config.yaml
n_layer: 10
d_model: 512
n_head: 4
n_kv_head: 4
head_dim: 64
d_mlp: 1024
vocab_size: 8192
activation: "gelu"
norm: "layernorm"
norm_place: "pre"
norm_eps: 1e-05
positions: "learned"
qk_norm: false
attn_scale: 0.125
bias: "none"
tie_embeddings: true
parallel_block: true
init: "uniform"
init_std_qkv: 0.0181
init_std_o: 0.0
init_std_up: 0.0181
init_std_down: 0.0
optimizer: "adamw"
lr: 0.000577
beta1: 0.95
beta2: 0.95
weight_decay: 0.41
lr_head: 0.00313
warmup_steps: 294
schedule: "wsd"
decay_fraction: 0.648
decay_shape: "sqrt"
final_lr_fraction: 0.0
batch_tokens: 65536
seq_len: 512
doc_mask: true
train_tokens: 502700000
steps: 7671
dataset: "wikipedia_en"
Each number is 500 + 50 x the weight over its row's rms, rounded and kept within 0 to 999. Layers, rows and columns count from 0. Numbers have three digits each. The size before them is the row's rms in percent of the matrix's.

# down: layer 5 MLP down (transposed), 1024x512, rms 0.0251, rows 964-1010, columns 0-63
# up: layer 5 MLP up, 1024x512, rms 0.0283, rows 965-1010, columns 0-63
down964 082:483521514520570519507560576502503463561497476505464524500540448539514527513402414541533488489553521528421436523486508439519506483505544435530501471454537516575537488497463513476431521503553521
up965 108:535498484496489416596471551548526502509485574435444520490578637586546477626439432537595529506478536516547451336461539559493475534578524520560559448517497579516414471422515511572494478452508414
down965 108:520519486524419582554530469512473510510508472494509530420466508489582475425408507511560399530483537553454467472568505497596456479546511509537449530477506489468400495459479482499391493457512507
up966 101:430390583445442453486520437525521508535528536390453572488484464513554437556474518456540492464575518486505448421467432438481443488492487602544581506517513451521317419544505463569487552480509553
down966 099:468578511445516529528437468452446526432444449458536606568433471518401580545507493476527622462504410492536446497530542555500546466512630453477480518464468487494571471497477509548500471535552501
up967 095:477456482463556530479528498461518492385372556485418504486538523517516414565434420545515544518551463526494485529568508552436498572517429513481411466587492563476407523469432519453510499505520426
down967 103:486532640490541444534542465492442488516565508546542390493427488439466593505513519526583552514551481429520499455484399476459516509483597455432553439461449550552505502507437502433545453423486499
up968 093:434522508494591528520438472507572579469523552445499590493550393398544510405468503569513615446552489533433571408526452462425491483502471581575556487508421421460426421482452468511475547518520429
down968 089:500608478500422477467527500434543511471524519473501480580606574467500507591531481352474490453534525430532418503499579498606418562503608428530468585442510489563520508502550576522416464499542604
up969 108:482553566543511417593485519450484513429413519464520391433525482488544526524428488475502499555457501415495462440489465595508486493393473585526516543510468496522559489536370537515573532529464559
down969 114:494414506492518474557464564564615532468618472505558514521453596542490530474601504576519442547466503498522539512584605428503423543525518550438547454513501521498541536496574541502568579463487467
up970 108:579402491467424486543550563497579600424503587517507510429441548517459426440508469530544585510477483393474506471491456513442528527476445520492557512497525543569507460510495442445507481467512523
down970 101:575586529495455438432494483436491448533528490391515442546541513479505580514464503509562519533520451528471507586464474558536508533570529485493471482466550593445528444489548501549540546465399568
up971 108:593513524492467484488573565434508489523505508509476521558476476517471528448509472526503467506504466574521491510498498632475546474503505443442507502587497489561501529494528552490521385579442484
down971 104:443483471489409481538478540524586546591428472514472568508491489487450545540524361518472538572595497438476514453491500520515468529477481581458473524463510376433538583475505566560504448526528553
up972 108:466526579343552535569501505526511488538550486517510546531539518505510507521451429519437493415442471518467439487450453493514455424492548544509536497387482504482410500427521422498578525563398517
down972 107:531539538436509486428421549513459455441567528537488501507538432506468444479464483516493477486442526516551537523535471479440488431487375580551517426569528647517474526446480485464501494439495491
up973 102:417480501514426551442488436460486506554463526492510511600504538493529488481521439463467458455441470383494436512418475528554518572435549466471543472537563531483409489551527538526528428550423482
down973 105:547481459521454497502451507485539466414572515468492619431502483467458490529521501532526475477521526521395450507455549525375374501489445585499491589418530481521433522454536518508464556606588631
up974 084:525446528438426433616566602487461463619554478413539518526534571526462546540412463495434536454530476469481554475538520581578470518499637559550474461455496557483530511545504512507530399519391521
down974 092:490503473501571503416443467444494463501544464583502509496551464452473435505503592547541480542487444465468506586484507431459454485474457583420479461502490504479419464474501549439481580474539411
up975 083:464488527509521509474552563493492477558563572466444469583500439550549510531525518490521537512481495460418571571579516496407564562452403582460421444439511470547493467395576477497525483507514474
down975 086:447477494482468504566508481546502532522470610570478538506523469419541528561491377491464536479586513453500503478465528527573489529542524464437546569549538500438509523511424457382509485479449455
up976 100:453470524535547515519563545489547529533547512523420558531529552619409447415398496659445509465421429433501536449429437547518490532513503546506454468522457481563558512463514443560551510563488495
down976 108:400530556543491537565547441495440432534600588500423506496473622423383554468500530456521505478515482435465473506564570511535529541588455495473529524569462469508449564508398518546553489389447392
up977 101:361426492463509514418522544495536482521438577446475453482541524468484547485511489519466395438451482543545507376558429526534573486512506533488501493500549488498582375490472465554631547448433581
down977 095:521537391569567504605498460558432469495511603515549457451447490519523498517559412489477513541546576491513548567436510505514493473541466531498485538495589511484532524428542430540381502593463483
up978 097:374542585487507499600505483453488546473445538512470567485480472525560491523578573537518525525541417510456480547525524481546471502415507550453573518497516465533496517517492430563514427545509594
down978 102:504412424431524490419426512559492494507573532497479510555602530470550487522459530496545496476470487460464457519487446458575539554454531554476497468467516565492446418446446512515435457482523500
up979 100:475431538502479569515452500424492534523435534495575446524532427520582472493588446428656504497436503536477437456515580420509445427452527537408513468478504472498468440543445528540484490480523505
down979 102:465490518447474472558570524476505501561523497405434526432544509484471479470555475416461510463567447551463420411515407534544540457472433528597625579465444514546423515526413458493428504550571487
up980 100:487543570452513527437532571451509407521501514516431537507392499431545550456500413486533460410434550440444521561485443483483493481472555557514522489467512542489506532474446449511528418437575444
down980 101:488547593499387544581502544578488556447461579506440525443531517518497529544579485461475447485534553519474435451496529427464487498495463506474526478514508531522546501514500516475498576496509547
up981 080:598442534485475495450441452484510433505493498491499579491474544488459475438453439537455572441411492435564454510496502514494513499483525517527507451538510465526510460573539441546542516512593508
down981 092:437514475511489573517505466479549479535544559524531488533517489451495583581584563429540491475537516509434487531533493653518453464557513434453527523537483499487465512524397555460492523565452501
up982 119:563476501498473458519478477494498511505448568532395559504457588538457459459432532571430533391449403532516367524467514557439460488555505563558519480458504447507474430491447454503513470583549555
down982 122:489572462485432502489455634544498565411588474464503548482462545482582549488501428521527513538514589505493594484429501436502472446495524482580469492523498589472471549451531525554491511433458571
up983 108:451507453446445498510546480511560564522382552470511453565475454628494500466420485504463475525523357491574482499411537570577452419462481538544578541496514577599532541514500466461522533572425513
down983 106:417487512526475614500481550539511459480509389512438455499527496519514463543478515359390413518570509489507475535464529501543468460532619495402446410478546516555523575545509582455501531535498544
up984 118:403527408489462421559509481469552510549417527372527454565480530443490548544554545508558506514540451531453533495475468523619528435446450495491696546460516621599499527525451514451516424483513495
down984 113:518467523502506496482492574532474497498508545521470521556584426417557551551522463494564475570516527552509441525509483536418663422479512438493443527574472515490541481474526491482456494522468642
up985 095:465419465563448545457452512463463464568562457543510560599533490532479494491515492466577601560524458512542470430485521519492467533481552467429415525543604477459502487463477490440586540513467525
down985 094:515443584439570421574430536490514548484450425475499462546337558482510499427532468505486433469449484484545487509492547501473546600576511484489592574560487592507530560544518521529483511535532472
up986 101:435477472539469460517488371573511431544559492533491532565426570583498486451499540520455433377528432406504478434496482578598512482532479494506511478497516532465500475420492468443479449509494553
down986 098:474511487501500494475512509565459543529478538460469516476471484464586511443506546427535513518616488482530492485470488544462493515559629546451493464541523544548562502468522473475496531550497460
up987 105:483479496473500443480544507561503530550479553519508435534389466536529425485505561547538476499453441476442464473512595575546500518473511509527492513527433446553464531456552535505432449506419501
down987 110:538521538495509574558463450432559474432463536544489456378566490568389481567556419481429468574527546540400445577537464411464425516574414527507525538454526555497522474447485513524498586499592461
up988 111:414462510500454614570399438489542484585392453564416512516496438428552470557522529525562521536539517507420464472454507511441435541541529468456542452537534498467534459513454569548497574543489421
down988 106:502430485489544470482619455483404400478492527531437504485541506482527459453537547461537529487445495599544494623465445450480485466476453520496460604523444480512426443477464395496520509511522591
up989 102:582463492438467538461515502541476529459500508498512571490510532539562436522480515541538510468481547420587505425526551543530440452546448519486542502512531608476464532412584458517511404526507506
down989 095:457541551489530539594580458443415475447406595405509410474452540478509564503573496440553511500525488496442556520420433412481455498517515507547527477514444488496603588497447538483463478533520504
up990 106:529456497500499596482490447427507578560570464447468439517521498579494424474554498487560595407453391418484543390431530518516391461514569591548524457486499457478476505495445465493511489556503485
down990 108:552427561400509476472460514599553545448446504517561463477483626484490370400550440584505526495515547498600521580497503489388584532524488408545440440425548415503514501433509537463519563516527423
up991 109:536537506497562456584448516581504526495520489479475464469433591522547563494503398522491544439446408445453531562486516437506476474516517487511522491480476558491451517483476536536537478539399462
down991 115:421553462606542510366407511530472573528482497439541452495533444523385554547505569538498541502520525670492476394557429469521503495440502490522624506471459534565560519507399420561579522482457511
up992 102:518482450509522545509525538516541516516469482488542545552417448425530511515348512521426485486442397488470440418531535530504520482521511557527535500441536472437501506385505542492540556469516634
down992 099:468431549516484369580551519487476510501527533475488457512518521501485460573466523556522467455519603460566471505487391533525510465408487469482526469524403533617523577512513494525531485503556482
up993 103:505546578534579458467536529501490507434467411438479496486533537460529556445527520558545436468532494312446507551507434465450546523473510548483480486478552458597577417451404580494467488469480462
down993 098:491477498480564515506551444595533526554529502490528524489408481520462434467556573503526546522557494575526533602487484605469519466477448385502452551537452494522536551464523455531588483510508462
up994 105:456583491582501502567505417477478527495528522535518450451540471496560385530469499483479521545492447501491421488540434575513385502407563496478412523529581464501545510448457495467581520487422534
down994 104:547515533489494510452513486461561530524481493509596531518476481501558469351576486512611491478597526474483446570517514401524523532528461472487429466450514514526480453460542528503447489594532491
up995 069:533538526542542493464472442524615556510381613446479487538527509495557537425485433520503533499500411474471481515547555507539518535428449504551540497488513516585494470466553605463526571570544528
down995 066:513529528466388538480512499499451491522492405393477515505404514499551468453587543511421574520485492512354527448529467549479454532555457568495577397483598512491435451510470494459510466496485471
up996 093:378510425473495498560428513481484452466322491491489530473475522586490516528490521539496562478513444425520495492576488471514477552496422481513506459625528570515501484506440456430566414551474563
down996 099:515512579451495462521499566462519570564634512468370491539520540472486441479553512477588502398482515539449507446464477459523562552456561501464473441438474394576494453527483502424533492505438512
up997 098:501534517425574494475405556533521347465571484452548501536515479474458408458506482570473528461473499517539466440504574605486397578462466448505457476595510568479461506469492547505588535608457456
down997 103:453481443451496408569518475407535454476543564564529508513548431476551536521531513486428485530523538518474512419434474493564492476496574540454448555444479533439495526447489523489483459519491549
up998 104:504503560468458399610455535470536555495492524483509506525544466531386518527438506451431410520543402440513490480456491550541459510475490532460496492581480439479433439538491529485525484494500506
down998 105:509612492458574558427585563481531449507468451374401595519535479512506592459542540555532642496519563440508478541617435381549544502512515500465536539486531490571515482477505473475507530472581526
up999 083:439434557541540460538544564455533521451557551507483499540491404505483517491469590520487515488396423458442443515489487493508584484511482506487486498564525461508514507488485485472508390512499523
down999 091:576504451476526420540499525451586683540517505371464517509529594503541455558529445408579500411487483443588564480483566478542504511471465554507583493467498541518501452507540510520507536522528486
up1000 084:474448413494456562589519463632441379558414522474424497516506561489533409509487531551469468514484467492542447530544510530473393460515443526503571492516582528481428573469532561473520504534491545
down1000 101:479590476500443543459428445599546527521574563515507492408499430431533509432441506533532527434470424478545496469515495504586608443525439543369463403462467519534444508540538440520429477372408439
up1001 089:443409490485503472512504523504528503420480530518529529466504481450470446529419545499473509513561510486494441525503470535391541554519413509485442451617425418529500461472483536471480489457566543
down1001 094:495533513494479515462501489526547478557520464504451502511432568542491444531507392469562532534511460498536563443501501505482419409537591507589465533416528578474505467534464455541509482450365490
up1002 094:513548464447532498508461490474508524623438548471512499540508491489474458463478370474566599557544544486565471518536494529498531502393452493528514495524493517591470497518525495493489456526471637
down1002 092:552527549521481436486452585427621565514539454498484453500499529549541444537418535527507503513496498554478459481486530527431550492521547452596524521439461514414538495577489494406504482416520443
up1003 101:510461537571484563550435524527458486541480603510510546507463561514534438487521506565574617473518544449542545610491480496489484570527542492473430460424472516500547415499464464487536459490407452
down1003 102:542507485438487527463497500477512534556480528517536473506486469519501484448505515525497419501502526559503518386518455597465401566428531493558499511573464509492506403506495452440598534444455505
up1004 091:502521553394470538435480412555470626480421419482630502510566503534542487503523534556565557460537470549464457513421536503566428498421512650460485498534533590471541439517520474597518495572441499
down1004 102:509442478516529483588503561498539570535493480483530492471368415432530493495522462515453505402607483494423504485487516497528509461399482457485465516465574582513477515473511538591509530508490550
up1005 114:515495467399429541533525580445520472458617465522463537538401555511514537537467466525567481475491480490574544466519555468464558349418432470539467491455554517429429500484478510530465476557516562
down1005 110:555439558490483427506450390503496463562520506460405591450539433473541524491498563508408516459506549520425529447534489473549516516505559531475417528507459509436536505505572424418438455506440511
up1006 111:440488464521477583616482494550556452559399452430459443539606389550527573563527560577488495396585477585472507478510532503505458434414526535527491514547537500528406423564476446507500463491495503
down1006 109:466431548496481481504512474399402439435431511437471487444479525617560492411493552529435574495519561451568504492492538557560499591543466534445461488546529486545553527371446548618545553484400497
up1007 117:455500493463508556551419496396536592468476473429551568547449525464566498423500447582520487485439520428500473563529439488464462431499539461507516493524518482422472426463414529548517454519518504
down1007 082:553474489464541524478545550501454508483567531475472475525448532481501523448500489523505454490469483510512536436507489473466517483486494493523485491409470511441506451442535517556474551508539531
up1008 093:487484431531510599549419529465562551486520474417502562492560516572487521555402544564531532501532484536521545566513416408448542616521433499538491478555491447541449562487447530552510513471480463
down1008 104:418577490529469438451645466593584481460441479492465535429391536508516489392505499512445555467475466335464500523483508512537473511441639498564583538438471492556479530372513519576502548528486475
up1009 115:511441443444520422615463420453534472518490485519409553475453486538467473526461501557572525465466501466402366527464484501532504460591382458526504518502487514511487504461539485560502432520380511
down1009 101:450463502504519505607441415542420459531548504534476561466462501509471541501456515474527510553567524603520554477548490480531579527535337434563469445497501471524508514536559463574508545494468540
up1010 098:548388575463497489410450545527569562468509408527455495588532465478512504423580514494573545407475433386516558398524433528524414591516504476475593442551506445514572489533431501538548484581503518
down1010 108:548460577464498518520537494597483515410372554481490561480527495434449515498447531562556548528479516499485500563467551528525532432459464520513422521382590554570564456524493453503366444531544502